Weights of a small transformer language model.
Size: width 256, MLP 1024 squared ReLU, vocabulary 5717, 32M parameters.
Architecture: RMSNorm before each block, no biases in attention or MLP, normalized queries and keys, local attention windows, shifted keys, value embeddings.
Each number is 50 + 10 x the weight over its row's rms, rounded and kept within 0 to 99. Layers, rows and columns count from 0. The size before them is the row's rms in percent of the matrix's.

# down: layer 3 MLP down (transposed), 1024x256, rms 0.0673, rows 132-184, columns 128-191
# up: layer 3 MLP up, 1024x256, rms 0.144, rows 133-184, columns 128-191
down132 125:66 47 54 46 46 56 16 67 42 54 49 67 49 45 50 55 49 40 27 44 37 69 52 51 47 51 54 65 52 70 33 49 42 53 45 69 49 49 62 47 50 44 58 64 58 52 55 50 62 54 63 54 64 57 38 40 58 42 44 51 49 41 49 55
up133 099:37 30 46 65 38 69 42 36 46 43 47 52 48 35 52 50 57 56 63 47 60 40 59 53 32 40 53 58 44 53 60 55 46 43 55 59 43 59 49 59 57 52 34 62 53 45 42 50 49 48 38 53 56 44 71 62 49 57 44 62 31 56 34 58
down133 081:54 42 62 55 48 45 52 42 57 42 45 55 59 44 45 36 63 42 38 55 40 52 58 65 51 60 58 39 61 38 37 54 51 52 47 44 55 73 49 46 54 61 36 38 64 67 51 49 47 44 69 38 57 32 55 44 56 49 49 46 63 78 47 49
up134 095:55 53 31 52 47 57 51 51 57 46 51 37 47 46 41 35 61 40 60 43 66 49 49 49 63 44 51 50 39 53 39 33 51 64 57 49 57 56 47 65 50 38 61 31 55 54 41 34 49 60 53 76 40 52 73 54 40 65 67 32 59 52 49 48
down134 122:50 57 58 50 46 37 54 48 39 49 47 45 47 56 33 49 64 61 53 56 42 38 49 43 51 36 50 29 58 69 54 43 69 32 45 33 77 54 44 63 44 52 45 52 34 56 46 73 51 43 46 45 55 50 44 49 39 35 47 41 57 54 45 62
up135 102:55 42 47 54 46 64 53 46 54 68 43 43 52 51 46 58 42 55 58 37 65 47 51 41 53 41 44 55 35 56 54 41 53 52 48 51 50 54 72 46 49 45 64 57 42 36 44 31 47 52 50 44 31 54 34 47 54 46 55 43 42 58 65 29
down135 096:51 45 46 51 51 37 40 58 56 50 35 60 46 51 66 64 52 49 67 50 58 45 59 55 47 38 51 61 35 40 60 40 52 60 43 72 44 53 59 50 50 59 75 50 42 48 70 43 20 66 55 35 60 48 52 25 59 50 45 53 52 38 36 34
up136 093:33 45 54 55 35 58 43 40 50 61 39 52 48 47 44 50 54 36 45 49 44 45 71 61 42 47 54 47 47 36 45 52 30 60 62 49 51 43 45 62 44 46 45 56 34 52 56 50 60 54 41 51 28 36 45 48 50 42 60 67 43 55 55 75
down136 140:32 48 55 33 36 48 58 53 47 56 56 52 69 63 53 43 46 66 40 38 35 51 40 40 61 45 61 47 48 53 52 45 58 45 54 69 52 50 52 72 65 39 68 56 70 42 57 53 64 50 37 62 31 47 51 33 54 45 44 54 60 58 52 51
up137 112:59 44 60 39 56 57 39 40 50 35 79 66 40 62 68 47 61 41 38 35 55 47 50 52 42 41 41 56 53 49 55 56 49 64 40 57 66 66 63 40 47 34 64 50 46 53 44 49 35 37 36 52 49 44 64 62 63 55 53 44 48 66 53 45
down137 105:36 43 53 49 62 52 55 72 58 40 61 56 46 55 64 41 58 49 40 61 61 55 54 60 45 55 45 15 70 42 54 48 39 41 53 51 48 63 62 36 48 23 40 51 43 62 60 42 49 55 49 59 43 58 41 49 53 37 54 45 47 51 58 57
up138 108:65 38 49 64 30 40 43 48 48 41 34 50 56 47 52 48 47 54 45 35 59 41 39 68 45 38 44 49 45 58 56 39 45 50 25 47 44 63 38 67 53 50 50 58 47 43 53 57 68 54 62 47 44 39 59 39 48 51 49 62 46 52 58 45
down138 087:55 61 48 50 45 50 56 41 56 57 54 54 41 51 59 70 48 50 49 51 62 46 69 39 41 64 56 44 50 48 40 33 66 60 68 35 65 39 69 55 62 59 58 52 38 59 50 54 36 44 53 45 45 50 48 24 63 57 47 54 57 57 41 58
up139 099:55 79 40 56 45 56 46 34 39 43 53 52 46 66 47 49 40 44 61 63 49 35 41 45 61 48 53 62 46 36 62 51 47 64 41 62 41 44 25 53 57 47 52 53 33 60 48 34 52 62 54 47 48 48 52 31 43 36 47 54 44 55 49 35
down139 085:56 60 53 60 59 52 41 40 51 32 51 52 60 62 45 57 65 39 61 44 35 57 40 50 67 62 60 53 60 38 49 30 59 65 48 45 45 69 57 58 39 51 63 50 45 39 63 39 53 51 49 33 30 38 52 44 55 55 70 44 34 62 42 35
up140 107:79 49 58 49 47 46 37 56 55 42 43 53 53 62 43 42 51 57 54 56 51 39 53 56 62 64 46 62 62 57 40 56 43 59 27 50 52 55 49 82 47 53 63 45 46 56 60 68 52 53 55 70 56 57 55 47 51 61 36 49 42 59 50 47
down140 105:59 49 49 42 33 59 48 56 39 50 32 64 39 45 28 53 49 60 33 41 39 58 55 42 40 50 47 33 40 34 56 54 56 59 56 38 63 36 47 26 55 41 54 42 64 46 45 39 70 58 41 40 59 53 43 43 54 38 54 50 46 52 41 56
up141 102:52 61 58 55 67 49 50 43 42 47 41 51 44 47 64 51 51 54 45 40 49 51 65 52 57 57 37 53 53 64 59 50 49 45 56 45 47 48 54 49 32 43 47 46 61 39 66 46 49 51 34 55 36 40 59 41 62 78 35 52 59 54 68 42
down141 109:38 58 59 45 54 52 65 55 54 37 49 57 42 40 38 45 56 35 44 40 39 61 50 58 60 52 39 56 58 28 41 47 28 42 40 57 41 52 50 34 53 52 42 71 50 51 52 58 60 52 61 60 54 39 68 47 43 55 60 51 42 39 56 49
up142 099:54 49 46 74 54 39 63 68 65 32 64 42 54 41 41 49 54 64 37 60 51 57 45 47 39 57 48 42 59 59 42 40 57 37 52 65 54 64 45 62 53 53 56 55 54 30 60 53 53 41 33 44 57 30 60 62 51 43 64 38 37 52 33 36
down142 121:36 57 50 33 42 44 63 53 54 53 44 32 55 52 46 22 36 61 55 53 72 40 59 31 42 32 47 50 57 46 51 53 48 37 59 39 73 46 41 59 56 64 54 33 38 52 38 65 71 48 52 41 55 50 37 46 64 36 61 43 45 52 57 68
up143 095:51 44 44 70 54 48 48 78 38 62 43 50 72 41 63 40 48 54 48 50 74 47 33 56 46 48 40 36 58 47 61 43 44 41 49 64 45 58 53 63 46 57 63 52 50 48 49 54 59 53 42 58 40 41 53 55 51 60 65 40 47 56 54 53
down143 108:59 56 71 36 45 49 52 49 63 39 44 56 52 54 60 44 60 56 49 46 53 69 41 47 57 38 42 36 64 60 66 48 69 55 58 37 51 58 45 50 33 47 57 41 40 63 50 41 61 50 55 49 47 53 50 60 41 48 58 60 38 57 45 58
up144 109:45 50 63 44 34 46 50 55 46 36 50 59 30 36 34 51 41 50 51 48 47 46 38 80 47 70 61 46 60 52 58 38 39 36 60 63 48 48 61 59 63 29 52 26 43 47 41 62 57 36 58 47 41 49 53 51 28 58 53 46 40 39 39 39
down144 095:40 48 64 49 46 37 57 54 51 48 63 68 41 41 30 58 68 42 61 50 63 67 49 51 40 48 63 35 64 51 41 42 37 40 62 54 54 41 50 33 44 63 49 41 46 58 51 62 68 41 55 42 37 47 55 32 37 41 51 27 60 46 45 42
up145 090:56 41 43 40 49 52 53 56 50 58 54 51 43 44 68 63 44 46 60 45 60 45 57 29 39 62 60 30 54 46 57 62 33 66 43 40 33 45 48 59 52 62 34 35 47 46 27 45 59 55 51 51 62 42 50 73 64 71 43 31 46 53 48 30
down145 104:49 45 44 71 58 62 42 28 49 71 51 57 63 33 40 53 57 49 33 50 55 59 58 55 34 42 37 46 80 50 45 60 44 50 51 42 67 60 49 58 65 39 53 47 56 52 51 35 48 37 48 62 57 52 43 62 59 52 50 57 61 51 44 57
up146 101:54 36 37 44 36 39 31 46 62 60 63 59 53 58 51 65 25 58 40 49 66 50 61 64 38 64 47 42 36 47 56 59 54 50 30 39 42 60 50 53 41 58 52 45 53 55 57 41 47 51 39 44 29 50 49 34 43 57 45 57 60 47 62 45
down146 099:39 21 48 43 61 49 46 58 59 49 46 55 35 69 41 47 47 53 41 53 57 64 49 64 53 60 53 51 57 43 54 42 52 44 49 37 53 46 63 43 55 60 53 40 45 52 61 33 50 49 53 64 35 53 33 44 44 65 57 59 64 57 49 48
up147 109:28 65 49 42 63 47 49 39 58 55 28 62 48 42 40 54 36 53 49 66 46 67 58 54 50 49 49 46 40 46 38 52 44 62 63 64 42 56 51 47 38 42 51 43 41 46 56 47 40 47 47 44 33 44 52 47 43 55 39 53 46 59 36 47
down147 112:25 43 39 31 42 43 63 57 58 46 35 47 55 55 45 47 36 49 49 47 53 54 52 31 63 49 41 59 41 62 43 34 63 49 51 60 35 67 41 28 36 53 48 49 54 52 62 49 61 52 38 34 61 82 62 54 44 42 43 42 44 46 52 55
up148 111:41 66 43 53 75 72 38 56 42 36 49 51 42 46 41 46 44 45 40 43 50 59 48 50 62 41 62 28 46 44 61 38 50 47 44 33 47 52 41 50 56 50 50 35 50 61 40 47 38 49 49 48 57 40 72 38 50 64 58 37 40 72 52 58
down148 094:57 48 50 63 41 44 76 68 42 66 47 58 59 45 37 35 48 43 42 39 63 30 49 54 56 54 39 45 34 55 40 57 52 48 55 36 60 65 35 49 47 38 39 39 58 42 59 51 74 60 59 51 43 38 37 49 61 50 44 45 29 42 44 46
up149 101:68 43 68 56 44 51 60 43 53 63 65 34 40 67 46 37 56 55 53 41 50 40 55 66 34 55 68 35 53 61 48 41 44 45 40 56 66 40 48 41 46 57 56 64 57 57 51 31 58 52 41 49 51 51 54 54 65 47 33 52 62 35 62 41
down149 080:54 49 54 54 58 43 60 35 39 26 56 67 35 46 57 61 55 51 39 41 49 35 52 49 49 35 48 46 54 62 69 42 48 50 58 41 50 63 44 37 70 42 56 56 45 56 33 58 43 59 34 29 51 57 57 69 30 73 59 52 56 61 31 60
up150 113:47 43 38 51 48 43 36 42 52 33 37 58 68 53 53 57 45 56 59 34 31 58 56 53 48 43 36 69 53 26 63 53 49 72 50 31 49 68 48 50 59 55 44 44 53 42 53 52 60 60 45 43 57 50 55 65 71 55 64 54 56 56 51 41
down150 106:48 46 26 35 44 50 44 57 56 47 37 59 45 52 59 48 51 33 22 39 44 36 48 52 61 46 69 68 45 31 54 36 36 52 50 39 58 52 42 47 51 48 44 67 50 54 58 40 50 62 59 56 44 47 39 48 47 51 58 64 60 66 55 49
up151 093:48 64 61 44 46 57 53 39 56 25 65 41 45 48 55 42 44 41 46 40 42 45 69 48 60 52 46 37 56 58 49 42 49 58 50 39 46 40 49 62 55 47 73 50 62 50 37 41 53 52 44 56 41 49 58 52 38 54 43 52 56 36 41 53
down151 083:64 42 50 37 42 38 38 36 61 44 54 62 45 56 58 56 59 55 48 41 60 55 41 58 52 44 50 45 59 35 27 38 58 49 59 46 60 54 56 49 38 58 49 48 49 46 63 57 49 55 59 51 73 49 47 57 64 50 39 58 42 45 65 43
up152 097:63 47 34 56 54 47 52 30 55 47 49 60 60 31 32 46 35 54 45 59 54 40 50 69 54 41 60 52 28 42 66 51 23 43 55 42 51 51 43 58 49 35 51 55 42 48 45 64 51 41 43 36 42 58 57 46 57 57 71 46 47 64 43 41
down152 104:57 69 54 43 45 57 51 47 60 47 48 55 37 42 47 64 61 60 64 53 51 56 71 43 41 32 52 66 52 46 53 44 61 45 29 44 47 44 38 46 70 49 38 70 36 47 37 50 55 64 46 50 41 50 59 36 48 55 30 43 48 65 49 41
up153 099:60 49 64 63 63 58 42 59 43 47 45 44 47 49 49 61 43 45 60 43 54 59 49 34 45 44 58 44 44 71 55 34 56 58 45 55 55 66 65 52 42 52 44 54 50 61 47 54 46 42 61 62 40 40 48 51 55 59 69 35 69 52 55 42
down153 074:62 35 50 27 42 55 33 72 35 53 58 51 50 42 41 40 61 36 48 55 39 51 52 36 50 70 40 50 52 49 57 37 56 32 51 53 40 50 57 42 37 59 71 54 60 60 55 47 50 37 42 47 55 46 59 55 55 61 52 42 57 37 69 32
up154 107:55 67 40 54 28 55 59 49 37 47 53 55 64 43 48 56 32 32 64 50 38 39 52 52 61 40 52 57 57 71 50 53 42 73 45 56 52 39 57 39 45 50 50 46 58 49 23 38 39 48 42 52 67 66 43 61 58 49 63 73 57 48 61 56
down154 135:37 38 42 42 54 38 54 52 47 53 44 46 49 61 71 53 31 39 54 44 42 55 57 58 49 48 67 41 37 69 57 58 42 53 46 31 65 48 50 43 63 54 51 43 33 58 38 22 36 41 37 45 49 46 31 61 36 51 63 53 62 46 46 51
up155 091:48 44 45 42 55 43 70 43 41 39 53 67 50 68 42 51 36 53 67 59 64 38 58 64 66 58 51 57 39 38 69 54 44 54 53 48 55 56 34 40 42 46 46 51 38 66 57 35 50 50 50 62 48 41 76 61 63 54 58 49 43 46 52 74
down155 104:46 46 51 52 46 52 61 78 59 50 40 46 60 59 58 72 50 56 51 58 37 55 38 53 39 33 48 45 37 53 43 65 50 71 47 54 55 54 45 45 47 54 59 60 55 64 49 42 53 48 47 55 57 56 59 30 45 48 45 38 27 57 46 42
up156 099:64 57 67 55 59 53 42 63 59 37 46 49 63 40 34 49 48 55 51 33 43 47 60 49 48 65 45 49 37 37 45 36 58 45 43 48 63 40 43 61 52 44 21 39 55 58 54 37 44 51 57 48 46 47 56 46 68 50 47 75 49 53 38 59
down156 118:56 42 54 48 50 52 55 53 32 50 39 56 43 50 54 48 52 53 62 64 47 50 64 49 76 63 56 60 33 54 42 64 48 43 65 70 45 48 35 45 69 61 47 43 72 55 63 38 50 40 61 61 54 62 53 37 59 47 49 37 58 50 48 40
up157 100:57 41 40 55 65 48 36 29 26 52 51 64 64 42 48 47 70 48 55 48 69 44 48 66 47 53 61 34 65 61 57 37 31 46 46 56 36 60 57 58 75 54 29 51 28 55 45 66 52 34 57 31 46 48 58 53 46 49 57 49 53 44 56 62
down157 028:35 54 50 35 43 48 39 50 68 47 66 46 31 63 52 60 67 48 37 57 40 62 40 53 46 55 52 36 37 42 77 47 61 40 30 53 59 33 33 61 47 60 65 37 53 43 60 42 42 35 47 48 48 49 50 29 45 40 47 41 44 44 59 62
up158 101:65 58 48 45 46 39 37 60 34 43 47 39 60 61 57 39 71 45 53 49 58 46 36 48 58 47 51 56 57 47 67 44 55 40 47 47 33 55 50 50 52 57 49 74 37 64 52 48 55 42 64 52 58 46 54 41 50 52 41 68 65 33 49 56
down158 105:44 62 63 24 59 64 35 56 44 55 42 45 33 64 58 69 66 43 51 58 48 47 36 64 63 29 51 55 53 48 59 37 67 20 39 59 46 65 41 58 64 31 50 55 54 46 48 59 50 24 48 41 45 55 47 34 38 51 56 58 50 54 47 51
up159 093:58 54 54 56 43 33 52 43 52 57 40 47 42 48 47 46 55 46 50 55 34 39 64 57 52 62 62 55 60 53 45 24 51 65 48 45 46 34 45 58 32 29 41 45 63 40 64 43 45 43 46 46 66 58 60 58 42 59 52 33 53 35 49 51
down159 104:30 51 44 38 53 69 47 66 36 45 59 53 42 42 45 49 44 44 45 57 64 48 56 24 52 54 46 51 41 53 36 51 59 52 55 59 49 39 46 38 44 24 48 50 40 49 49 46 55 54 34 46 67 32 66 41 46 57 56 47 63 47 46 43
up160 104:50 50 47 55 60 66 64 54 57 42 44 49 36 57 59 59 62 45 15 38 41 37 61 59 70 54 52 55 58 63 40 52 37 55 37 70 59 44 39 37 39 37 55 69 45 42 41 54 42 61 26 57 44 49 55 59 47 52 54 58 42 50 54 56
down160 106:42 48 55 29 47 67 46 57 46 44 34 51 53 59 51 53 65 68 46 73 42 37 52 47 51 40 34 43 45 41 39 53 47 45 50 41 38 44 47 43 41 44 39 62 61 46 69 67 53 60 38 48 29 46 70 47 58 59 56 59 73 52 45 61
up161 102:63 51 42 62 60 56 40 37 40 51 40 51 52 46 62 58 53 67 49 47 59 67 50 67 52 38 39 57 77 56 50 43 46 58 33 70 43 53 69 47 49 46 65 50 54 39 44 46 42 41 43 37 44 49 70 57 43 48 48 59 53 54 43 50
down161 111:49 54 54 58 45 41 54 65 51 76 40 49 54 53 42 43 39 41 57 47 60 47 67 45 52 43 63 54 52 59 42 49 54 49 52 74 69 60 32 43 44 54 62 58 35 49 54 60 39 48 49 41 46 49 45 49 53 38 34 61 57 48 52 60
up162 102:40 62 31 57 28 64 59 35 57 58 51 54 50 60 48 33 40 52 56 33 60 57 40 53 47 37 49 42 31 38 41 48 57 50 59 65 57 46 43 50 38 66 58 54 56 52 62 50 56 45 50 56 49 55 52 71 29 54 49 53 38 41 44 54
down162 117:55 61 43 36 39 44 51 58 49 47 49 55 64 41 44 48 47 57 72 61 49 67 50 46 48 45 40 46 47 51 55 58 56 54 51 51 53 61 42 61 70 58 66 57 49 36 52 68 53 61 52 56 68 48 45 53 66 58 55 71 43 50 47 37
up163 099:49 48 30 51 55 44 45 45 42 44 54 48 76 41 33 54 59 38 33 42 68 46 46 42 57 57 30 39 46 29 53 41 35 47 55 45 45 44 45 42 47 70 41 63 42 46 45 42 49 51 51 40 50 60 48 52 45 57 52 64 63 43 42 39
down163 087:47 64 39 45 48 65 58 44 79 43 63 70 40 41 43 45 48 46 60 57 49 64 47 66 48 49 67 54 64 38 48 41 39 53 41 61 36 55 52 24 65 50 52 60 57 56 53 79 47 52 56 36 69 64 48 44 53 66 69 50 49 50 64 54
up164 092:46 46 38 61 48 57 47 44 54 44 52 36 42 71 50 38 47 38 41 57 63 39 52 44 46 51 70 38 57 59 35 41 31 43 37 59 61 54 39 42 47 61 60 52 43 29 52 43 31 48 67 65 51 70 35 35 49 50 38 45 32 45 44 58
down164 116:41 47 50 37 46 48 49 48 58 58 53 43 34 66 41 54 56 36 61 35 28 52 62 49 49 40 59 55 53 40 47 50 72 47 50 28 41 52 33 49 53 60 56 51 50 72 56 56 21 61 56 42 54 54 31 46 57 53 49 54 52 63 34 28
up165 099:51 52 42 53 50 69 74 70 56 46 59 51 58 63 66 47 44 23 60 23 49 50 50 59 67 38 43 52 29 56 66 56 52 57 54 58 52 68 67 42 48 56 62 51 34 48 40 50 31 43 67 56 51 48 55 43 39 31 64 48 45 37 51 62
down165 092:45 63 58 40 61 38 46 59 48 61 46 48 62 60 52 35 41 52 53 61 51 56 45 56 40 44 48 43 55 53 42 44 64 54 44 36 56 31 33 50 52 56 65 55 50 49 46 54 52 59 42 46 34 48 53 47 66 64 67 41 61 52 56 42
up166 102:49 58 63 40 37 38 49 46 33 44 43 52 35 47 43 57 32 54 39 47 49 57 52 63 42 48 59 38 62 51 63 30 51 43 47 20 33 38 57 41 64 50 53 66 33 47 41 46 48 49 53 40 58 67 37 48 40 68 56 20 31 58 47 62
down166 092:62 42 49 57 50 42 58 52 36 55 47 43 55 55 53 49 65 37 60 47 57 59 44 44 39 40 37 52 47 56 47 51 49 39 51 62 46 48 49 41 48 40 39 61 50 64 60 40 43 81 49 52 35 61 57 45 39 45 57 38 42 37 47 57
up167 099:59 55 60 43 45 34 56 49 61 51 45 38 49 48 49 50 49 67 67 54 56 34 55 48 53 37 43 37 37 30 41 38 62 46 29 42 51 47 62 44 36 40 47 47 54 51 49 43 57 33 64 69 50 34 59 57 50 47 63 51 49 50 38 55
down167 094:56 47 55 46 34 60 45 48 51 65 61 62 52 62 49 63 73 46 36 21 31 54 55 61 38 61 61 67 43 57 47 71 44 52 43 54 37 44 40 47 80 38 56 42 37 42 72 53 40 68 54 41 40 48 43 53 41 42 35 48 73 49 53 40
up168 103:51 48 43 34 54 62 65 40 43 44 48 51 60 44 52 47 44 57 56 54 38 41 47 37 27 54 40 51 49 66 67 36 31 46 69 45 45 54 42 62 47 45 36 41 55 58 47 39 45 64 55 46 45 58 59 58 59 40 56 55 45 59 56 57
down168 101:70 35 60 43 46 57 42 68 39 48 51 44 54 35 49 49 41 45 48 56 51 30 57 43 66 60 40 24 59 51 51 39 39 61 49 52 36 40 40 56 46 51 51 69 53 37 59 46 59 51 48 61 53 56 57 40 71 46 50 57 44 39 74 72
up169 103:59 51 51 47 64 57 46 39 47 59 35 45 40 38 50 46 66 47 47 38 38 48 48 38 43 77 54 43 34 57 42 38 55 62 79 40 48 36 43 63 67 46 56 51 42 49 50 40 54 60 45 50 47 65 59 32 64 57 49 36 44 42 60 44
down169 108:25 59 31 64 45 40 58 45 46 51 47 44 40 65 42 54 36 62 55 33 44 43 46 36 64 41 27 61 58 55 62 62 45 54 52 62 29 61 55 42 51 68 49 50 59 43 48 60 64 55 55 44 50 49 50 61 60 47 53 70 30 50 42 35
up170 103:47 63 62 39 51 59 43 40 47 42 55 68 34 28 38 35 42 67 57 43 35 50 56 44 53 48 44 42 40 69 51 63 36 72 46 40 64 49 50 57 50 54 40 57 48 57 63 48 47 43 60 50 35 52 46 59 44 48 56 61 62 49 25 70
down170 099:65 61 55 45 39 36 45 52 68 45 74 75 45 34 48 48 49 58 32 36 46 43 47 60 46 56 54 49 54 39 57 60 54 48 47 33 49 50 49 46 54 49 42 51 67 55 74 43 44 38 57 54 59 32 44 39 44 42 69 51 50 64 51 66
up171 100:34 43 59 56 41 52 51 41 38 48 45 71 60 64 51 61 34 46 41 65 55 37 77 40 48 57 40 33 56 57 34 38 38 48 35 54 38 60 51 62 52 45 48 30 36 55 44 45 26 65 51 60 35 35 57 60 37 48 58 61 70 49 54 64
down171 115:44 53 53 50 61 58 45 43 51 51 71 55 31 44 59 52 60 36 41 39 52 77 49 40 60 42 68 53 52 49 62 47 74 36 56 59 49 36 44 40 64 47 46 55 49 46 52 32 40 53 47 24 64 49 46 59 51 38 61 59 66 54 50 48
up172 108:56 49 41 46 46 57 47 45 48 43 40 51 47 41 55 50 28 44 46 49 54 61 63 65 38 45 40 56 39 48 44 19 39 51 44 57 53 50 48 48 39 40 53 62 48 49 54 70 50 40 33 63 51 57 61 43 57 38 39 59 38 52 33 46
down172 092:48 51 47 53 58 62 50 39 42 33 30 50 58 30 59 42 50 65 41 45 40 43 41 45 67 58 58 49 46 56 36 69 46 59 34 34 39 64 59 62 62 77 34 44 44 47 76 69 33 45 65 41 39 53 59 42 37 49 65 61 46 54 47 42
up173 103:72 48 30 54 35 46 62 60 33 32 41 55 54 33 46 47 57 47 61 52 41 45 48 46 46 48 71 49 45 45 40 53 53 45 36 45 51 47 62 61 38 45 52 64 54 41 50 52 57 46 32 57 52 49 53 55 46 53 62 80 43 53 51 51
down173 131:49 49 46 66 32 34 53 49 57 34 63 48 57 66 59 48 57 57 49 55 39 69 51 55 50 52 74 41 46 56 55 60 58 51 51 33 64 70 53 33 53 54 49 67 50 40 56 53 54 49 45 50 49 42 53 65 58 42 51 50 56 37 51 53
up174 093:58 40 67 52 43 65 56 52 58 42 53 55 50 45 31 46 60 56 60 25 57 55 40 40 41 50 55 50 51 29 50 54 31 55 40 46 45 54 62 42 40 45 34 12 55 54 49 49 54 38 53 50 54 35 52 47 56 51 67 58 51 62 71 36
down174 107:53 63 68 38 51 50 39 56 40 57 50 66 45 43 52 39 48 52 38 72 43 45 57 61 53 45 55 36 37 64 40 42 43 51 40 36 23 56 37 41 47 53 44 55 53 46 57 50 48 59 41 65 38 60 59 44 65 68 47 54 46 55 53 53
up175 102:42 40 39 62 35 42 50 49 55 83 49 33 40 45 46 63 59 67 60 36 46 37 56 47 45 38 56 51 50 34 51 45 47 58 40 45 59 62 48 36 51 31 55 42 43 47 54 46 56 46 37 38 63 55 46 61 51 49 37 58 56 40 49 49
down175 082:58 79 45 72 57 50 44 61 60 58 71 69 29 48 52 46 50 38 53 52 38 52 46 45 61 64 48 50 56 36 57 53 51 41 41 53 54 45 65 48 26 30 31 57 62 46 62 58 28 42 53 45 34 53 31 59 48 55 49 54 49 75 54 47
up176 099:62 61 40 53 48 40 60 53 44 50 47 54 46 65 58 44 50 61 41 44 34 54 46 51 50 47 29 66 46 68 47 63 61 45 47 50 44 61 55 62 44 32 58 50 59 63 44 70 47 49 43 52 43 41 35 64 50 62 52 45 51 42 48 57
down176 085:36 60 44 69 27 49 38 41 44 66 47 50 48 39 48 51 62 37 64 45 51 58 47 70 47 42 76 71 47 52 32 67 49 63 62 54 35 36 54 57 52 32 46 69 52 45 54 49 49 52 40 55 51 56 40 43 51 49 57 54 40 41 58 68
up177 105:57 43 65 50 46 58 63 38 61 41 39 46 38 49 61 47 55 43 43 44 64 40 29 67 52 41 59 23 28 57 34 39 57 43 34 37 50 47 42 50 43 51 53 45 67 50 45 71 42 60 48 44 63 53 38 37 37 59 49 49 59 45 26 56
down177 102:51 57 40 47 54 48 58 47 50 48 43 56 56 39 33 46 57 49 47 52 37 49 21 45 54 54 61 38 56 32 54 65 66 42 62 51 74 50 66 51 54 26 31 52 52 48 53 35 51 53 48 54 45 52 52 39 56 59 28 47 58 49 35 39
up178 110:42 62 61 56 58 62 41 48 51 53 61 46 52 52 37 55 48 45 45 28 55 55 41 37 56 54 57 55 51 57 57 44 60 42 44 49 50 50 48 54 34 40 51 50 46 56 57 49 37 54 59 41 49 38 36 55 44 63 51 44 49 45 46 49
down178 085:38 43 55 43 48 44 41 43 48 53 49 50 44 51 26 23 38 54 46 43 64 61 41 51 36 52 43 30 59 40 43 57 63 49 69 66 43 60 54 65 44 48 51 52 48 55 60 56 40 68 57 58 57 57 38 43 61 55 44 30 52 52 53 49
up179 102:65 59 57 42 46 48 72 54 38 72 39 48 63 66 52 55 48 43 61 55 56 49 48 70 45 31 49 54 55 61 53 40 69 57 43 62 56 57 49 47 39 68 41 36 41 55 63 52 45 40 55 58 30 47 45 56 50 39 39 57 48 65 53 54
down179 103:52 54 63 52 40 51 60 56 56 65 57 58 48 56 67 59 54 69 54 61 41 62 50 66 42 39 59 56 62 54 46 44 68 43 42 40 47 62 48 47 48 63 41 53 55 55 50 65 39 43 22 51 62 42 48 45 50 44 70 48 37 50 52 61
up180 095:62 46 52 53 43 56 57 49 59 55 63 47 47 48 43 55 42 50 64 55 40 42 56 44 41 43 34 59 64 38 64 63 63 61 67 36 55 50 38 54 66 52 46 63 61 68 39 42 44 43 60 53 44 52 40 58 36 67 60 41 32 49 60 26
down180 109:60 36 53 65 67 50 47 54 40 63 47 64 55 46 59 45 56 62 55 43 50 28 52 41 28 52 42 60 45 62 38 52 37 47 44 48 36 52 59 48 62 37 52 39 34 35 49 67 57 49 49 74 46 51 55 35 61 60 55 37 53 45 42 51
up181 114:60 50 46 56 56 64 57 75 52 62 48 64 56 54 45 59 42 54 53 42 53 48 56 51 30 40 61 50 56 53 38 61 50 48 55 45 42 50 40 65 74 53 57 56 66 49 32 40 79 55 38 56 45 59 52 72 43 57 42 54 50 51 64 26
down181 141:30 61 50 31 50 30 38 64 49 53 39 56 56 46 48 59 46 73 53 66 41 46 44 40 57 54 41 31 66 47 67 59 59 50 45 55 39 36 62 57 39 66 46 56 52 41 45 43 54 48 56 36 46 62 50 37 53 54 61 49 49 37 64 57
up182 104:50 31 42 42 56 66 39 58 51 52 35 65 51 36 61 31 54 48 45 63 59 56 37 53 38 38 51 54 51 67 60 38 57 48 34 48 56 45 53 59 63 67 52 43 52 60 42 49 47 49 55 50 43 59 51 52 49 41 50 55 61 56 55 58
down182 132:64 58 51 36 50 59 52 48 64 65 52 46 58 44 62 46 55 56 51 48 45 49 61 60 49 56 49 30 33 56 46 44 52 65 49 48 46 58 63 55 52 63 69 39 53 56 54 51 54 50 58 76 46 61 36 32 43 44 66 56 47 61 46 44
up183 098:40 51 57 36 50 50 35 35 39 44 64 47 50 64 56 29 57 47 35 39 41 47 58 39 31 57 47 70 47 50 62 52 57 49 47 48 50 31 50 57 59 51 44 47 48 58 56 60 55 49 57 53 58 42 40 43 46 51 49 34 44 51 68 58
down183 059:57 60 60 54 53 55 50 41 49 63 35 42 48 29 56 66 39 50 49 49 50 42 38 41 58 38 54 53 46 43 51 67 57 67 72 52 46 58 58 56 44 51 52 55 56 45 39 43 50 49 48 53 48 58 72 61 48 39 35 53 20 37 41 60
up184 089:55 59 66 42 47 46 42 53 30 37 44 57 41 65 41 57 50 52 25 48 67 46 52 49 75 46 55 56 35 56 68 64 51 47 54 52 61 62 56 46 43 69 38 53 43 40 51 42 44 64 54 45 50 60 71 30 38 52 58 59 34 45 49 52
down184 111:54 35 50 35 42 67 58 49 59 46 43 47 40 35 60 63 50 62 70 53 52 44 39 51 51 48 49 51 69 54 64 57 54 50 47 38 53 26 54 64 52 40 46 45 36 41 55 64 71 41 57 42 52 42 47 47 58 50 26 34 46 57 41 65